Each number is 200 + 30 x the weight over the matrix's rms, rounded and kept within 0 to 999. Layers, rows and columns count from 0.

# layer 2 MLP down (transposed), 896x256, rms 0.0537, rows 502-529, columns 0-127
233,155,160,161,190,219,202,201,183,247,210,161,205,218,173,261,170,199,164,218,234,230,224,246,226,216,224,193,211,193,155,183,159,145,199,198,168,187,269,234,225,244,195,169,176,205,204,252,211,185,152,192,194,240,188,192,206,141,227,241,150,171,197,242,218,202,151,184,167,188,167,194,180,216,211,244,194,198,195,141,191,167,215,215,203,155,203,204,202,168,264,171,190,220,205,147,206,183,196,182,186,161,237,154,187,173,221,162,192,142,112,175,156,195,158,194,172,207,199,186,201,175,171,183,166,198,194,170
133,200,213,193,126,187,225,245,199,251,239,201,164,261,155,148,172,190,209,219,201,162,217,175,216,218,238,220,203,176,187,204,168,186,199,187,217,214,184,242,186,186,222,219,223,180,246,195,145,230,212,195,228,208,214,197,193,193,216,202,209,223,220,193,173,244,192,209,175,183,238,193,187,170,224,157,196,184,169,185,196,225,165,218,262,247,217,220,213,183,218,232,194,205,180,183,215,166,177,224,158,211,127,210,187,234,143,120,223,240,212,191,227,165,205,235,165,191,238,214,166,221,264,161,172,135,168,146
161,165,191,210,167,172,186,213,184,173,241,221,185,207,168,189,218,205,197,138,235,218,247,221,254,211,174,162,251,192,157,198,240,177,167,209,240,182,196,189,194,206,192,176,156,170,239,165,211,169,176,205,176,160,140,210,130,173,192,245,179,130,181,233,175,259,176,225,229,176,227,168,184,174,241,155,157,183,200,161,144,236,181,200,207,186,222,192,175,224,187,241,198,188,243,183,164,215,226,159,219,207,239,213,188,227,186,179,206,174,186,174,204,234,186,217,181,211,166,192,212,156,248,200,211,175,213,146
187,139,215,156,190,214,166,217,188,189,187,197,178,208,230,176,225,182,234,156,168,228,197,223,247,213,224,237,180,169,175,230,191,229,225,209,219,224,167,186,190,239,199,199,259,127,159,233,193,218,237,176,171,177,245,159,203,209,157,273,214,197,228,218,216,177,165,203,231,219,170,189,205,168,208,241,224,170,226,198,194,217,182,165,237,214,182,218,169,177,210,234,232,236,202,207,102,180,172,187,164,226,161,221,169,203,186,177,193,219,210,190,170,172,177,254,225,142,190,205,193,201,173,183,215,233,203,208
134,177,199,167,207,229,204,203,197,198,224,205,204,175,197,234,222,190,193,208,205,262,146,200,226,219,216,244,169,181,203,199,237,195,199,173,199,185,222,233,201,140,194,201,243,193,215,191,167,225,198,220,217,212,228,195,242,166,225,231,173,226,234,180,200,228,239,221,190,203,185,215,219,162,182,197,198,157,170,176,223,235,160,210,227,213,197,179,215,195,210,188,227,237,229,215,209,167,200,193,262,199,132,238,220,241,239,241,198,250,153,190,228,194,216,205,158,159,215,132,167,213,206,104,168,212,180,207
188,133,191,259,203,148,272,225,183,208,162,137,214,224,213,183,191,177,193,228,194,233,213,143,160,196,194,284,217,213,227,220,166,194,167,244,154,183,177,237,172,202,185,195,142,198,220,186,244,189,224,229,201,271,245,171,261,199,245,218,161,223,227,223,275,266,176,192,217,220,174,198,185,162,156,268,221,227,187,186,235,202,220,188,191,210,217,197,179,196,222,199,207,182,199,209,148,234,201,201,184,209,213,207,184,180,191,223,145,199,188,260,205,211,268,166,197,229,216,167,164,216,245,239,182,212,231,137
205,259,239,237,158,263,214,235,119,170,220,220,180,210,200,166,191,200,198,216,219,213,254,205,218,175,181,177,204,227,158,121,203,220,212,199,215,202,169,199,182,186,201,241,228,269,233,127,219,163,197,205,234,188,193,207,227,183,223,188,159,178,168,151,214,174,225,189,179,180,197,217,156,218,172,235,121,209,161,227,220,208,185,192,218,197,211,213,202,219,213,219,211,196,185,206,194,164,251,208,191,181,224,218,221,188,142,199,220,172,199,197,221,190,227,238,135,190,169,220,195,184,197,206,189,224,204,159
215,224,158,181,169,167,145,176,223,171,174,172,204,264,204,191,193,209,189,224,254,212,217,221,210,221,178,184,212,194,196,181,217,195,212,202,206,216,231,227,201,252,209,263,226,186,169,229,222,221,146,188,164,216,176,189,133,162,183,268,215,161,183,165,169,165,213,227,230,187,224,187,209,133,202,196,269,172,198,159,210,197,267,229,129,203,237,198,162,235,196,199,206,181,201,201,183,215,240,229,194,206,119,225,198,255,179,206,180,215,178,209,164,183,153,160,191,146,225,276,177,178,248,153,178,217,208,254
154,216,151,205,223,212,168,202,173,210,198,181,266,200,203,170,108,212,182,222,168,215,254,217,277,160,134,171,168,199,187,205,221,136,197,187,188,275,193,243,201,177,188,179,182,226,210,176,193,186,222,189,204,224,235,196,226,145,205,237,189,213,175,181,194,171,192,174,246,216,171,215,213,244,167,224,166,216,209,190,198,136,242,229,246,186,155,243,201,188,206,190,193,215,197,163,225,175,91,157,149,160,205,205,206,182,191,262,193,228,191,167,135,203,210,220,218,228,209,180,182,213,186,170,214,198,258,197
167,218,136,229,132,217,170,185,202,156,181,258,226,157,181,209,192,216,180,261,168,199,215,249,241,184,209,200,209,191,145,214,215,238,200,187,222,246,195,204,225,200,206,152,170,212,233,194,139,171,163,172,229,216,236,183,226,220,205,189,217,194,241,213,188,202,185,209,152,185,195,185,153,149,143,248,189,234,234,190,205,180,178,203,182,156,211,231,221,187,287,183,260,214,191,197,164,238,160,174,170,194,253,198,195,197,187,190,198,205,180,238,203,210,207,233,203,132,224,169,174,188,216,124,195,190,212,127
220,212,278,237,197,206,263,168,216,165,246,253,185,225,134,169,172,184,191,196,180,174,198,190,226,206,193,213,219,220,197,220,173,181,137,213,257,177,200,195,179,202,143,214,198,251,199,134,238,155,175,233,183,191,198,206,182,185,185,192,159,245,236,218,181,149,207,230,209,153,160,196,237,187,185,223,217,194,259,240,231,196,178,177,186,174,216,199,173,165,218,238,143,211,168,210,176,186,204,197,135,180,148,168,179,240,135,231,258,166,172,171,220,181,224,213,229,202,264,197,211,182,257,251,185,211,243,166
224,234,172,250,207,243,215,210,167,237,254,213,187,177,267,157,220,196,197,159,199,226,225,249,164,189,218,212,203,200,205,117,190,229,131,253,177,234,192,171,181,224,204,255,171,236,158,223,206,175,170,215,217,194,218,193,186,184,224,163,208,219,203,216,232,167,226,169,228,172,190,190,192,239,214,206,218,232,228,182,190,227,214,200,244,194,210,207,187,157,171,225,176,179,142,128,191,155,226,309,185,184,191,187,236,147,202,215,206,209,191,207,198,219,183,209,261,160,207,180,145,213,139,206,258,246,222,179
165,239,197,202,178,180,188,206,193,201,161,247,251,183,243,193,179,178,224,168,248,142,271,235,199,138,243,179,255,195,237,196,183,146,214,226,184,165,237,215,234,239,200,188,237,172,228,227,149,217,162,163,193,165,174,168,218,213,196,178,212,165,149,212,190,179,153,182,261,233,179,182,169,171,248,205,189,198,201,158,200,192,206,169,215,156,210,147,241,204,194,211,261,240,190,192,214,187,168,203,208,138,188,184,177,197,154,241,205,212,219,186,168,179,194,252,199,237,129,181,190,190,212,229,178,224,167,229
175,234,247,232,209,246,213,185,143,195,127,185,190,168,202,246,223,221,213,175,174,175,158,225,266,188,205,199,169,259,213,167,160,195,157,208,185,134,186,169,211,184,188,204,173,207,165,160,224,218,225,183,205,201,181,216,226,172,213,196,177,204,221,219,241,188,161,177,166,175,203,180,180,252,204,163,184,184,230,210,179,205,215,211,173,212,155,205,201,204,210,206,175,204,269,215,227,125,175,207,148,202,160,196,216,187,190,211,190,206,162,270,147,197,170,201,150,217,178,175,168,204,220,235,191,247,256,248
184,200,206,180,172,221,181,237,268,215,268,176,216,218,206,190,222,123,157,174,237,196,214,240,212,181,204,179,243,188,194,230,152,184,172,207,218,210,209,247,192,230,233,234,255,190,175,190,180,226,151,247,174,225,182,223,223,176,209,218,218,210,225,212,231,158,155,238,165,242,271,259,210,252,230,233,178,199,222,168,198,193,233,151,191,164,201,213,262,214,174,193,247,203,171,257,214,171,176,212,175,202,215,229,202,183,237,110,214,255,205,226,245,193,188,271,222,201,198,161,199,174,212,205,189,201,197,187
217,211,210,237,163,186,213,193,137,250,209,149,165,240,205,228,200,195,201,154,184,203,191,218,184,231,243,189,256,239,217,193,248,152,198,186,232,180,208,188,182,184,201,243,228,189,193,234,177,186,201,218,239,197,133,186,256,226,216,211,215,193,259,187,213,161,221,228,181,204,168,264,176,243,175,224,198,183,190,226,187,207,210,223,184,186,202,198,197,204,221,287,188,173,184,201,191,192,232,297,170,189,238,166,135,281,180,192,214,234,168,224,198,197,178,210,211,171,196,202,152,190,213,165,261,241,192,229
164,185,193,193,206,163,236,160,199,188,199,200,135,195,191,224,185,209,165,226,250,144,235,158,213,206,220,191,228,171,213,230,226,182,184,195,199,208,152,269,199,191,206,222,235,178,111,187,257,205,182,219,195,204,183,188,214,172,223,259,181,222,219,189,172,201,184,209,188,166,189,217,158,172,216,206,215,196,207,222,187,250,234,200,145,222,179,228,223,235,197,201,179,211,268,152,182,190,183,242,180,257,184,194,216,228,198,210,184,163,182,152,213,160,247,222,188,202,250,176,193,196,215,175,213,196,222,207
194,188,248,240,179,208,196,263,212,215,173,199,231,147,222,170,218,164,171,194,194,151,182,219,201,202,191,217,209,211,151,161,210,175,229,237,209,122,206,186,230,227,152,170,257,186,216,220,175,271,210,157,177,179,257,199,195,236,171,141,195,229,181,170,170,207,153,221,197,195,197,186,202,224,122,158,129,216,169,247,176,218,202,226,198,185,255,163,188,193,207,218,178,175,183,176,195,217,110,172,204,213,135,159,229,217,181,199,197,219,216,169,206,150,192,215,156,222,214,172,180,199,165,173,163,214,189,231
234,156,234,162,180,203,219,169,192,164,165,173,231,186,204,187,185,173,239,155,192,142,237,176,195,165,134,240,207,220,194,213,248,147,219,169,197,186,200,151,171,210,202,195,218,293,218,180,182,200,207,241,190,210,175,186,189,201,187,230,158,190,234,250,223,256,180,177,216,160,235,228,209,142,199,264,211,148,198,197,217,158,172,206,209,232,192,177,194,190,256,192,195,233,197,190,222,191,196,167,225,227,231,163,230,164,206,161,209,148,166,219,190,212,171,143,201,195,214,248,219,198,172,181,155,194,244,179
219,165,201,233,181,206,189,173,202,188,189,177,190,205,198,186,193,187,152,216,236,181,198,253,169,227,190,210,272,189,171,205,163,183,232,192,157,164,216,223,250,155,175,258,189,193,198,261,183,169,240,144,173,193,196,155,201,227,200,150,164,217,211,176,244,204,204,176,201,203,196,169,148,218,193,187,185,159,170,214,235,305,256,168,200,145,200,224,222,199,209,202,186,214,181,199,212,188,187,158,201,223,208,222,257,219,170,207,224,137,250,232,213,188,176,200,198,214,190,180,211,143,178,201,194,200,233,182
219,203,202,229,212,188,251,201,179,189,224,189,180,203,173,134,218,221,183,169,181,166,228,204,193,251,211,160,226,183,213,190,178,248,220,205,163,146,238,178,200,164,191,198,209,191,233,179,206,186,203,175,243,128,186,149,150,214,205,231,163,223,232,167,173,201,199,190,221,190,231,248,210,218,174,170,218,224,180,222,201,241,160,245,197,214,204,246,205,199,168,181,242,235,223,200,152,227,167,252,206,190,217,180,180,209,201,199,251,191,199,265,185,192,172,172,179,242,191,248,211,153,216,163,184,206,178,196
239,243,219,215,203,193,192,170,237,154,232,156,261,191,204,184,246,171,198,188,177,226,225,199,190,176,187,170,128,190,151,153,127,212,133,207,215,163,250,169,157,214,154,142,169,227,216,232,220,194,215,167,202,153,212,179,233,155,193,171,185,248,169,180,199,123,271,264,261,183,170,160,183,219,206,200,235,229,168,221,137,198,240,266,246,187,228,167,204,196,177,203,204,188,237,234,185,196,201,151,216,187,249,225,194,160,192,176,261,165,201,199,161,220,185,226,187,193,214,208,177,174,172,167,147,236,169,189
225,231,175,208,197,230,252,211,154,168,184,213,227,180,220,234,283,169,173,222,210,265,197,209,193,101,190,208,179,197,214,215,164,191,248,211,185,137,136,186,220,177,235,202,196,133,228,234,177,230,234,201,238,231,198,222,225,248,223,205,203,200,237,181,220,168,209,188,157,202,214,220,144,212,243,173,164,197,217,232,178,206,255,222,211,208,145,220,196,236,215,219,158,187,203,212,179,194,179,249,163,223,206,237,192,235,184,255,239,180,136,205,224,200,258,184,180,192,202,184,240,197,174,175,187,164,233,245
219,263,188,222,185,230,166,224,176,192,195,192,131,218,197,190,184,226,172,223,173,223,211,200,201,164,209,181,205,183,208,217,213,203,220,198,165,205,176,195,250,196,287,215,180,204,206,193,293,211,212,150,250,214,248,193,258,188,206,148,157,188,211,186,226,188,164,157,205,276,255,226,210,161,215,181,220,269,181,173,243,209,170,223,231,205,208,139,233,140,235,185,210,221,268,202,196,189,234,156,169,224,236,203,196,144,246,186,181,242,209,206,176,210,160,177,157,214,248,183,158,148,242,184,184,155,163,159
143,222,237,263,213,206,180,125,218,235,255,186,248,184,248,222,212,237,191,182,171,165,238,178,192,228,212,225,239,201,186,170,227,191,188,253,151,130,173,120,203,221,203,185,200,185,219,186,182,219,257,167,204,178,198,180,182,182,213,238,210,168,224,192,164,158,246,204,160,229,166,153,171,205,266,175,200,228,195,224,239,159,237,219,169,132,219,195,194,214,209,148,213,202,180,238,232,175,164,235,201,233,179,228,284,157,185,219,178,230,170,184,257,217,213,233,165,238,185,123,200,127,233,236,235,197,211,226
153,213,156,205,179,196,239,181,214,207,217,186,226,223,209,183,237,226,160,224,176,217,202,188,193,220,161,230,171,147,199,136,227,159,218,218,204,219,178,190,138,201,246,153,234,201,185,202,209,199,271,217,190,138,229,192,165,235,243,235,204,217,260,277,176,268,215,194,181,198,169,223,196,198,176,153,197,170,152,175,237,259,209,223,198,252,219,281,209,181,190,193,212,182,221,198,163,180,178,224,188,177,194,243,208,214,204,194,160,208,215,205,200,202,162,170,255,206,180,209,217,198,230,221,222,237,198,169
198,196,182,204,248,200,184,187,185,153,186,190,240,249,242,219,163,166,150,183,206,184,208,157,265,183,215,202,177,204,186,193,205,174,163,204,221,208,197,171,189,224,186,210,174,188,219,161,219,227,240,197,199,187,200,215,225,157,177,197,243,154,199,142,196,150,171,237,195,208,209,234,216,183,170,190,191,209,213,206,217,235,219,217,200,240,189,207,215,208,220,174,168,200,242,232,215,206,175,177,155,219,185,230,206,237,187,198,163,185,186,184,260,178,176,207,197,193,183,169,161,213,202,171,183,181,254,176
201,174,138,227,192,163,156,163,189,215,252,178,135,223,273,235,186,238,245,235,214,184,196,223,218,158,188,218,230,228,217,132,194,153,226,155,173,165,209,224,181,251,193,194,194,188,185,178,186,223,183,176,175,149,197,177,204,199,187,177,218,209,201,218,152,253,238,190,150,170,190,225,196,218,186,202,244,171,207,132,225,209,196,170,192,197,219,212,198,218,196,266,194,209,171,196,208,172,215,245,208,186,237,202,204,208,214,163,217,198,221,183,215,174,217,184,262,212,201,205,194,225,205,175,204,179,187,224
# layer 2 MLP up, 896x256, rms 0.0516, rows 503-529, columns 0-127
216,223,226,225,188,185,249,190,179,215,144,236,259,222,154,239,172,192,184,240,218,197,163,194,186,229,227,121,234,142,172,181,160,208,276,239,212,241,241,147,200,204,211,186,223,216,191,207,166,195,175,187,204,223,227,178,182,190,215,201,188,187,241,231,197,196,186,271,192,241,190,162,202,159,197,172,228,185,211,186,189,191,179,189,231,195,194,221,161,204,215,236,212,158,233,195,218,207,207,121,183,226,184,202,192,224,181,141,258,227,208,193,173,204,203,193,224,213,161,246,218,212,224,217,222,202,211,166
246,203,247,126,211,246,179,226,203,216,161,193,211,222,187,203,200,228,267,157,198,188,183,213,223,197,202,226,194,117,185,215,178,217,166,212,172,242,171,194,187,241,176,208,218,207,244,223,210,172,194,197,227,244,199,244,216,201,211,230,216,260,235,169,240,147,220,210,180,181,160,201,212,246,216,235,193,229,167,191,194,195,165,174,208,200,223,176,237,199,218,207,241,167,201,208,229,207,244,259,155,233,244,199,191,189,224,147,184,247,215,256,195,223,193,176,163,222,158,223,255,210,235,230,218,174,236,187
197,169,235,247,177,224,255,224,160,183,228,200,198,221,250,223,177,161,209,148,239,213,147,276,175,239,213,211,185,181,199,216,188,209,227,222,187,220,206,203,276,230,250,163,242,162,167,223,197,225,198,186,256,172,219,179,188,182,227,207,253,204,221,202,201,233,189,158,198,170,205,201,213,210,198,235,238,157,208,212,200,205,128,244,204,238,160,208,181,194,245,228,255,154,248,200,193,202,215,202,126,193,166,187,212,192,175,206,220,139,268,161,146,188,197,136,197,192,186,180,238,204,183,230,213,240,252,202
181,173,243,197,223,214,179,217,152,190,228,182,193,264,223,215,222,231,217,163,160,229,185,164,215,196,257,208,197,164,203,250,214,213,244,234,199,248,201,181,183,197,193,194,232,166,252,199,174,149,168,205,198,243,199,197,169,172,211,226,205,205,226,284,169,207,222,189,220,227,158,194,169,164,153,237,228,193,183,176,207,205,188,105,249,178,196,162,165,207,218,197,224,178,180,177,205,203,214,220,234,189,180,168,179,184,221,165,227,192,247,175,214,223,157,201,187,217,202,208,231,249,262,165,230,226,207,246
199,201,203,231,161,141,200,126,236,211,161,162,210,191,160,166,189,185,205,208,231,189,240,238,151,223,214,228,214,187,197,196,185,229,183,188,148,183,165,219,219,199,310,151,202,193,193,174,222,151,210,208,187,221,134,130,160,202,244,201,249,266,192,250,255,238,167,214,166,195,207,165,216,217,227,171,216,197,200,161,220,225,150,178,183,228,169,166,190,170,266,233,192,179,236,176,215,214,242,210,219,223,214,210,192,192,222,199,183,122,199,233,242,214,167,234,199,145,220,198,240,197,180,203,204,219,194,212
152,154,220,171,145,223,197,222,215,230,225,186,173,180,195,202,251,157,202,179,147,216,239,206,189,220,223,202,170,183,227,210,181,227,213,219,162,167,241,224,185,266,217,182,235,138,170,184,178,179,199,201,245,231,195,176,208,173,223,232,227,228,177,174,197,170,248,253,207,135,209,216,173,184,253,225,215,175,213,238,223,228,163,213,180,225,222,191,246,223,144,184,229,202,194,228,166,209,218,181,198,207,189,210,200,196,166,198,210,257,201,182,180,207,251,228,220,125,203,242,218,189,205,188,196,213,148,133
182,186,225,196,204,186,204,204,240,234,166,169,187,230,234,201,179,242,144,170,200,218,178,203,205,234,242,237,205,149,223,190,190,237,209,252,171,217,234,172,218,194,224,240,207,173,204,181,176,187,145,177,173,184,166,186,226,246,178,214,120,205,228,224,161,166,190,200,234,200,191,189,169,224,174,169,225,176,107,202,190,153,125,215,190,213,198,241,165,184,216,188,229,218,200,191,161,177,199,154,186,251,184,186,152,167,191,209,198,184,169,234,216,277,213,140,199,194,226,209,272,198,224,230,252,183,151,186
196,223,178,179,173,175,205,196,208,194,206,158,193,246,177,140,209,222,199,146,146,185,242,205,204,196,222,212,194,190,191,195,219,207,198,226,160,189,228,230,215,193,245,201,148,150,212,207,189,211,229,216,227,187,142,184,166,149,203,231,215,248,205,203,212,204,189,214,186,130,179,146,173,160,209,223,195,198,153,212,186,167,187,215,176,182,195,207,210,199,251,222,218,182,228,205,205,214,209,222,236,197,235,176,169,111,190,194,173,180,243,195,198,216,202,209,192,135,226,189,208,213,207,192,275,248,215,137
185,188,214,165,144,182,224,255,163,154,231,108,179,153,138,162,200,232,197,225,214,257,175,215,211,193,235,201,174,164,180,211,172,213,255,216,205,196,215,208,199,116,179,208,200,211,171,202,204,230,211,197,174,193,207,189,186,197,209,251,179,207,212,238,172,219,171,293,219,206,185,172,178,206,202,158,179,227,163,183,201,239,194,190,235,197,214,219,192,232,149,207,209,135,212,182,204,206,201,219,186,192,198,231,190,225,131,124,223,217,197,162,182,249,208,197,238,241,193,180,185,242,194,201,217,196,189,194
181,268,223,181,176,260,208,194,177,242,216,214,179,261,206,241,218,187,246,184,177,224,221,268,235,180,180,158,244,211,195,185,225,210,214,202,185,242,185,155,224,213,197,177,168,201,167,163,200,198,153,216,204,102,162,179,181,193,188,191,183,247,196,170,244,243,217,205,209,136,137,186,193,177,252,205,193,203,200,220,155,239,192,195,179,205,204,165,219,164,272,194,185,179,215,219,158,218,193,198,217,186,181,190,176,202,240,171,198,200,209,222,193,172,159,193,214,180,141,184,231,217,232,195,207,216,157,245
220,216,181,174,183,163,211,192,206,223,166,162,150,178,196,227,175,177,283,171,184,166,152,218,208,203,237,186,198,142,222,212,237,224,223,191,211,185,213,200,189,153,187,113,211,182,171,157,192,132,202,203,206,207,182,202,147,149,237,194,228,243,201,225,195,195,217,218,156,185,210,189,166,253,224,186,236,220,162,269,196,216,170,191,200,189,231,158,226,244,182,177,165,166,210,201,220,236,198,149,164,207,204,225,148,221,243,242,241,145,160,252,254,174,175,151,155,185,224,230,236,210,195,199,149,190,194,253
223,210,181,156,166,208,179,226,191,232,266,184,130,270,155,217,214,203,233,184,204,246,184,185,193,207,170,163,167,230,222,210,157,272,247,204,213,233,173,231,258,194,193,182,231,169,236,218,201,245,204,167,203,204,201,172,217,209,215,194,203,244,195,146,221,157,183,200,147,148,148,185,200,217,230,195,199,232,186,152,163,231,170,176,164,225,154,170,210,233,252,264,207,193,230,195,216,244,231,167,234,215,169,198,154,192,207,146,239,181,233,187,183,243,170,173,186,182,168,152,257,180,225,189,191,245,154,170
199,209,227,220,111,236,224,185,202,242,177,201,154,186,235,184,217,180,211,192,194,225,174,171,231,203,226,209,211,194,233,197,127,173,163,246,225,180,266,201,243,204,199,184,163,216,192,218,193,216,150,189,217,232,181,222,214,213,188,172,204,175,234,236,185,179,172,159,150,192,185,204,164,194,238,157,248,150,225,215,243,191,190,180,204,211,182,199,189,242,167,202,220,189,237,195,233,203,248,205,175,174,185,226,144,180,196,219,154,243,202,214,205,214,198,196,239,214,185,223,204,203,192,196,249,158,225,199
260,249,243,180,227,229,215,250,246,170,207,222,185,225,176,256,231,238,227,238,228,229,202,194,224,202,228,198,199,151,219,209,209,206,229,210,178,248,209,228,174,179,231,210,150,226,218,227,202,189,206,225,179,192,164,158,167,195,221,153,154,203,196,202,156,181,167,153,226,196,155,176,212,208,203,212,206,189,194,247,142,174,170,215,224,175,157,227,187,211,195,215,261,185,203,183,259,190,231,252,169,198,186,196,156,184,191,226,286,180,188,244,143,237,247,179,206,206,196,202,202,210,225,237,243,210,204,174
182,258,271,211,228,225,165,198,172,250,245,165,206,188,167,202,210,172,246,272,203,203,173,207,220,199,181,156,163,198,202,224,178,241,216,195,213,236,247,170,207,219,192,158,255,151,200,204,214,218,179,199,248,169,215,171,232,215,246,212,176,196,156,152,163,194,172,222,164,252,190,222,112,213,238,166,260,195,220,258,178,209,205,187,219,213,204,146,196,234,191,219,207,199,229,207,157,233,210,169,192,200,201,301,192,223,202,181,203,214,217,143,137,186,209,182,235,199,171,206,203,169,247,195,229,177,186,207
183,149,261,245,199,208,196,292,203,233,262,197,236,173,206,208,230,190,178,179,227,230,207,179,225,228,176,221,212,184,263,189,163,220,211,214,182,190,224,194,228,196,251,203,184,193,181,197,228,228,209,226,213,227,220,143,215,205,185,182,227,235,201,206,198,166,240,175,202,195,211,198,193,233,201,146,241,176,212,212,213,219,224,197,208,178,186,208,190,211,184,210,261,229,222,190,235,234,233,214,179,203,184,200,164,211,162,146,175,180,242,176,218,231,233,196,201,190,187,205,239,177,269,188,252,230,220,215
250,189,220,161,137,241,172,269,187,204,208,192,152,212,124,196,178,151,211,257,196,195,276,263,226,215,239,158,200,229,172,223,218,260,227,185,227,215,196,171,215,196,209,136,218,210,172,230,239,184,181,214,279,202,181,197,172,247,241,183,139,248,212,195,155,172,150,192,177,180,236,128,192,262,239,155,163,239,175,242,145,237,162,222,168,201,162,208,211,206,172,282,162,184,198,176,246,220,244,180,241,155,231,233,196,173,172,170,191,167,285,252,205,216,201,192,210,165,186,234,243,182,212,249,148,155,199,171
207,234,172,163,213,243,187,262,207,177,165,180,219,186,222,228,214,159,232,205,243,221,213,218,187,214,225,243,190,147,187,249,198,231,209,230,214,209,163,239,239,214,205,216,174,216,178,218,229,260,203,188,257,229,175,187,171,217,194,185,174,239,153,210,200,241,129,181,137,199,202,207,230,202,218,187,214,245,165,229,218,181,162,113,188,224,185,198,230,205,173,209,181,219,252,190,209,236,186,202,199,166,217,188,215,205,161,167,204,148,271,204,250,152,250,156,207,185,211,204,206,192,308,222,204,244,271,160
172,218,210,183,215,230,192,176,139,197,202,207,199,226,182,186,186,185,195,190,168,173,189,196,196,253,220,197,210,171,152,218,203,267,221,207,159,187,247,204,206,192,232,202,164,172,244,252,225,201,178,201,172,162,230,188,219,247,208,169,159,233,173,178,217,182,209,229,198,217,181,163,201,224,242,217,229,229,170,228,264,177,205,203,208,212,264,179,178,194,165,314,233,197,123,223,204,239,232,150,186,227,191,202,220,219,225,187,180,251,222,231,192,245,184,227,188,206,178,224,194,230,225,222,226,176,200,126
190,196,243,156,188,153,212,164,232,225,186,184,262,236,157,197,190,197,228,208,152,178,209,203,239,238,205,196,195,173,208,284,180,259,221,219,222,226,168,218,195,169,207,209,206,229,205,192,201,233,198,183,218,199,214,213,177,157,245,173,211,210,179,206,241,183,174,197,233,222,184,129,211,196,201,209,171,190,181,194,206,149,181,181,279,223,219,138,208,192,209,220,220,193,225,210,182,252,215,169,204,185,229,172,229,209,181,181,179,174,269,235,214,247,163,178,171,153,178,211,210,215,199,236,229,196,230,212
145,241,245,165,223,185,229,227,202,245,156,151,199,206,234,200,229,216,191,169,208,216,217,212,125,234,206,202,185,127,248,204,156,226,290,229,207,210,195,148,231,146,204,279,196,205,231,155,174,218,206,234,201,170,214,175,157,167,210,188,162,246,207,211,191,200,196,201,233,233,162,168,188,176,228,129,179,206,181,204,212,206,202,190,209,196,192,168,213,200,207,176,146,178,196,194,254,243,204,167,200,144,214,200,216,165,216,212,152,237,221,272,207,186,211,189,194,207,178,191,192,261,204,248,208,277,195,186
225,190,228,219,205,187,171,203,184,204,208,146,245,202,216,191,219,220,219,212,183,266,193,210,231,214,263,239,213,206,204,262,220,232,214,151,222,211,223,139,250,213,192,172,255,231,177,206,185,202,179,185,187,214,238,192,204,230,216,174,187,205,196,179,178,195,205,185,134,203,210,190,232,194,213,159,184,188,221,183,113,203,161,207,183,260,173,176,166,241,199,242,235,213,189,207,162,221,190,223,168,182,254,168,181,187,190,222,208,208,204,197,216,166,167,173,248,219,198,182,239,205,243,230,175,185,135,194
217,226,204,195,90,170,169,173,185,260,202,188,210,144,194,204,189,191,174,175,155,222,231,186,180,196,186,216,202,127,255,237,229,210,168,219,255,231,161,197,228,171,191,171,160,175,174,198,209,200,176,159,171,166,226,235,188,183,208,204,154,221,271,208,157,212,149,182,200,142,182,204,216,146,239,179,170,182,169,186,233,215,208,172,211,207,215,194,168,209,232,239,189,195,211,257,185,182,199,196,175,200,271,209,156,153,218,226,165,170,200,211,200,194,136,140,253,189,165,240,221,216,241,180,195,157,234,180
223,207,171,200,209,226,161,135,209,207,212,201,234,148,187,165,172,196,218,157,256,135,246,173,225,223,197,180,213,165,223,221,197,225,173,179,227,192,184,161,248,230,212,226,210,176,234,244,196,199,184,233,161,217,243,205,220,201,269,192,216,155,174,199,181,181,182,199,232,167,206,190,213,238,203,103,213,174,126,197,211,233,185,203,206,217,236,161,223,175,167,203,178,190,221,220,180,237,217,189,226,208,169,236,206,239,183,242,190,168,246,178,196,213,179,183,231,176,175,158,241,257,228,209,221,202,216,191
192,212,208,181,180,231,200,245,250,216,224,208,166,203,205,176,228,137,210,221,187,193,252,226,183,202,184,162,215,216,208,216,239,227,230,166,251,184,195,169,225,245,212,197,165,176,179,178,222,186,244,179,231,231,203,147,186,166,201,172,216,300,219,170,186,154,225,198,164,175,227,154,214,190,208,160,186,201,193,174,243,243,223,204,198,265,223,199,234,188,227,181,214,205,152,185,175,218,230,204,247,207,159,196,181,228,147,223,160,235,217,193,203,210,194,194,186,168,186,156,187,181,164,162,171,192,244,165
205,190,209,180,229,241,211,241,178,219,125,182,203,198,235,232,201,171,244,230,130,199,216,173,176,204,205,163,176,194,192,212,209,216,213,193,209,190,199,225,207,263,183,193,215,152,206,175,170,220,177,182,193,195,196,204,173,220,177,208,197,218,221,166,270,136,189,178,173,215,186,169,172,161,190,191,186,251,208,211,165,210,170,201,266,235,245,163,211,203,217,191,245,212,220,212,173,240,239,188,195,236,194,210,169,174,168,276,209,199,236,233,255,178,210,228,203,188,193,179,185,210,235,189,243,179,218,174
236,240,185,162,177,197,217,171,122,165,217,162,190,163,185,211,221,181,226,237,194,184,184,252,221,222,249,221,213,181,201,222,236,184,253,200,235,223,199,167,198,192,203,176,203,184,241,182,188,185,226,228,235,194,194,181,181,209,198,230,169,202,192,187,195,202,211,209,168,210,186,152,179,247,251,198,179,187,217,216,186,190,219,194,199,176,188,195,216,245,148,190,251,149,239,236,169,224,209,173,164,209,208,201,209,233,199,222,218,165,216,210,188,194,183,205,249,201,206,147,197,236,221,136,196,216,198,237